{"n_layer": 17, "d_model": 192, "n_head": 6, "n_kv_head": 6, "head_dim": 32, "d_mlp": 768, "vocab_size": 929, "activation": "tanh_gelu", "norm": "layernorm", "norm_place": "pre", "norm_eps": 1e-06, "positions": "learned", "qk_norm": false, "attn_scale": 0.177, "bias": "all", "tie_embeddings": true, "parallel_block": false, "extras": ["capped logits"], "init": "normal", "init_std_qkv": 0.034, "init_std_o": 0.0422, "init_std_up": 0.0486, "init_std_down": 0.0486, "optimizer": "soap_variant", "lr": 0.00594, "lr_mult_o": 0.798, "lr_head": 0.00963, "grad_clip": 1.0, "warmup_steps": 200, "schedule": "wsd", "decay_fraction": 1.0, "decay_shape": "linear", "final_lr_fraction": 0.0, "batch_tokens": [32768, 65536, 98304], "seq_len": 384, "doc_mask": true, "train_tokens": 256700000, "steps": 4268, "dataset": "wikipedia_en"}
Each number is 200 + 20 x the weight over the matrix's rms, rounded and kept within 0 to 999. Layers, rows and columns count from 0.

# layer 13 MLP down (transposed), 768x192, rms 0.0487, rows 159-162, columns 0-191
219,198,220,159,175,196,204,209,193,179,227,224,206,196,195,202,190,191,173,185,169,209,189,211,235,206,188,190,144,185,205,199,214,219,214,212,189,170,204,204,200,197,166,207,196,186,236,181,195,204,201,191,225,208,189,196,205,208,214,197,215,228,187,201,209,206,216,196,186,207,188,202,207,205,216,191,182,173,156,187,170,196,203,172,203,184,199,212,178,218,208,237,201,176,196,192,245,167,189,170,207,212,201,199,214,222,235,214,244,225,199,174,212,225,189,190,159,228,257,221,212,169,175,205,224,190,180,216,186,204,224,212,183,212,221,231,215,202,206,228,226,245,212,216,186,216,194,211,164,235,219,191,187,233,194,184,179,221,201,196,188,152,206,223,181,215,207,168,195,229,197,200,174,180,188,207,162,201,208,209,189,227,210,166,195,196,161,174,213,205,209,195
204,217,210,199,203,175,216,186,209,211,208,171,204,197,216,177,196,167,220,202,159,180,144,200,200,195,206,192,207,177,202,188,185,218,194,226,175,230,232,181,230,234,198,242,207,208,228,180,196,211,202,179,197,193,175,192,203,174,207,173,205,187,200,194,201,221,195,210,203,215,204,156,191,185,204,160,197,198,221,216,185,201,226,187,164,225,221,205,173,198,245,238,207,220,160,214,211,221,182,204,195,165,214,199,224,205,193,223,177,180,199,207,252,171,193,201,196,198,215,179,220,198,199,197,207,174,170,206,216,206,201,204,166,234,177,196,231,201,184,189,233,179,205,196,201,209,188,243,231,214,221,202,185,179,180,165,239,198,219,176,201,186,198,206,219,196,146,211,214,204,191,206,165,187,210,172,207,196,217,193,222,175,221,200,209,184,180,184,194,210,200,196
206,197,225,190,214,198,195,202,186,198,217,166,168,221,223,206,234,194,153,186,195,201,187,175,210,220,206,177,165,191,201,194,215,205,200,209,225,161,192,192,188,187,195,168,170,230,200,202,211,220,210,206,217,181,222,184,213,183,168,186,179,191,197,207,213,220,194,214,194,232,195,184,205,228,162,183,186,221,190,215,191,181,213,213,196,219,217,205,188,195,201,197,208,200,200,206,198,201,181,194,229,156,203,201,221,181,185,201,221,226,179,167,192,203,183,163,176,172,195,193,203,174,185,251,178,154,192,182,198,222,220,188,183,188,219,181,205,218,179,207,194,219,215,205,179,196,209,202,214,211,191,212,219,198,215,212,205,212,178,179,219,185,169,192,187,199,213,170,225,192,218,203,214,218,260,241,219,183,182,227,218,177,158,192,149,167,208,187,161,173,201,162
246,214,197,178,184,189,221,201,224,190,198,181,196,232,187,199,209,216,187,179,202,203,208,187,214,171,199,201,211,182,184,205,212,199,209,210,204,215,184,220,196,210,162,191,176,172,211,185,199,226,177,199,192,204,191,219,199,157,212,199,185,189,218,210,190,228,184,233,197,244,205,202,211,212,216,199,144,201,207,226,188,196,181,200,167,216,199,206,253,183,175,250,192,207,215,189,196,228,217,209,194,198,221,214,203,175,208,194,196,217,214,207,199,234,192,203,218,201,191,208,172,193,179,190,209,220,210,209,197,217,215,183,161,204,218,198,204,231,197,212,210,244,189,218,219,233,209,171,206,188,205,193,193,227,211,172,210,236,179,201,192,230,201,208,187,161,174,206,207,181,189,209,219,189,199,190,233,190,175,212,222,159,194,199,179,163,227,209,208,185,189,206
# layer 13 MLP up, 768x192, rms 0.0487, rows 160-163, columns 0-191
197,173,189,204,204,184,206,207,218,182,189,194,227,207,215,204,195,204,213,237,205,221,193,198,189,182,202,227,202,173,168,189,163,234,177,214,190,183,190,182,165,170,190,194,185,167,205,234,167,201,210,212,223,218,249,192,182,163,180,197,188,189,188,214,196,223,201,198,236,196,220,169,221,215,193,198,211,205,182,237,192,236,203,203,212,236,214,184,234,242,199,226,219,187,189,181,227,228,221,196,206,197,202,196,167,158,179,218,181,197,206,184,224,206,230,256,197,225,217,214,196,182,206,181,232,236,184,175,172,186,191,194,207,185,199,174,195,221,176,195,230,194,220,190,199,189,181,230,197,221,217,242,196,215,163,200,220,209,219,215,184,191,217,205,232,202,195,220,200,215,182,179,190,183,224,200,217,179,207,180,195,195,216,183,207,200,193,196,206,201,192,192
206,208,219,186,160,190,193,190,199,207,151,207,178,198,188,211,208,211,204,238,210,213,207,200,172,171,159,225,212,216,159,214,175,179,187,191,211,220,205,181,192,237,204,191,218,232,164,192,185,201,230,189,213,232,191,209,189,233,204,191,196,192,207,200,226,189,180,225,216,198,224,193,181,168,183,217,211,164,177,209,218,204,208,193,177,197,171,184,181,190,196,176,218,165,209,207,195,174,225,201,227,170,200,216,196,193,206,242,182,227,195,173,192,194,187,227,192,206,213,187,174,196,188,187,210,194,195,256,206,212,198,245,212,226,173,207,212,185,165,232,202,177,152,211,174,221,209,177,238,188,178,188,208,195,218,227,197,229,177,180,221,181,205,207,213,201,187,174,164,165,170,198,194,229,240,185,177,198,212,198,203,218,211,233,219,201,178,203,206,184,233,234
229,163,193,234,171,192,205,177,176,239,214,200,232,187,202,186,232,203,187,185,190,192,182,190,228,178,211,197,210,205,175,210,171,213,199,203,218,226,204,186,207,216,173,192,225,203,210,163,215,212,185,207,208,200,167,225,212,206,193,182,216,210,205,233,230,226,189,195,218,231,226,202,238,211,175,195,174,190,172,222,208,213,202,214,178,221,182,183,229,180,200,217,175,185,175,234,209,201,220,160,195,197,199,208,208,207,198,192,182,195,216,227,209,219,186,199,177,185,193,165,208,186,205,204,185,204,187,189,196,203,195,188,193,219,211,207,206,197,198,176,243,184,203,189,215,217,197,190,180,218,194,217,190,209,169,188,211,202,233,225,234,211,141,203,227,215,167,185,218,174,178,234,207,193,202,210,204,214,173,199,201,198,181,193,193,215,177,167,235,173,187,200
241,212,261,205,195,165,212,175,224,180,212,206,216,191,198,194,193,173,179,180,201,217,215,218,201,189,219,220,234,198,207,204,173,168,195,231,206,216,211,205,209,185,260,219,205,215,264,231,191,185,195,180,173,211,205,200,164,211,208,207,232,219,191,198,191,193,182,207,174,202,210,198,167,180,210,193,184,230,223,203,177,183,191,201,205,212,176,195,187,231,241,229,209,189,207,233,209,206,214,188,195,185,177,166,163,194,219,203,200,190,183,212,215,239,202,202,190,198,222,205,228,203,191,239,171,211,199,187,222,178,212,211,181,183,221,211,195,184,194,186,203,222,223,199,233,200,213,236,183,216,213,170,192,225,220,219,188,189,189,202,182,205,207,210,179,183,219,182,167,206,195,223,232,183,157,219,195,220,168,211,179,172,208,201,218,189,199,227,171,186,208,175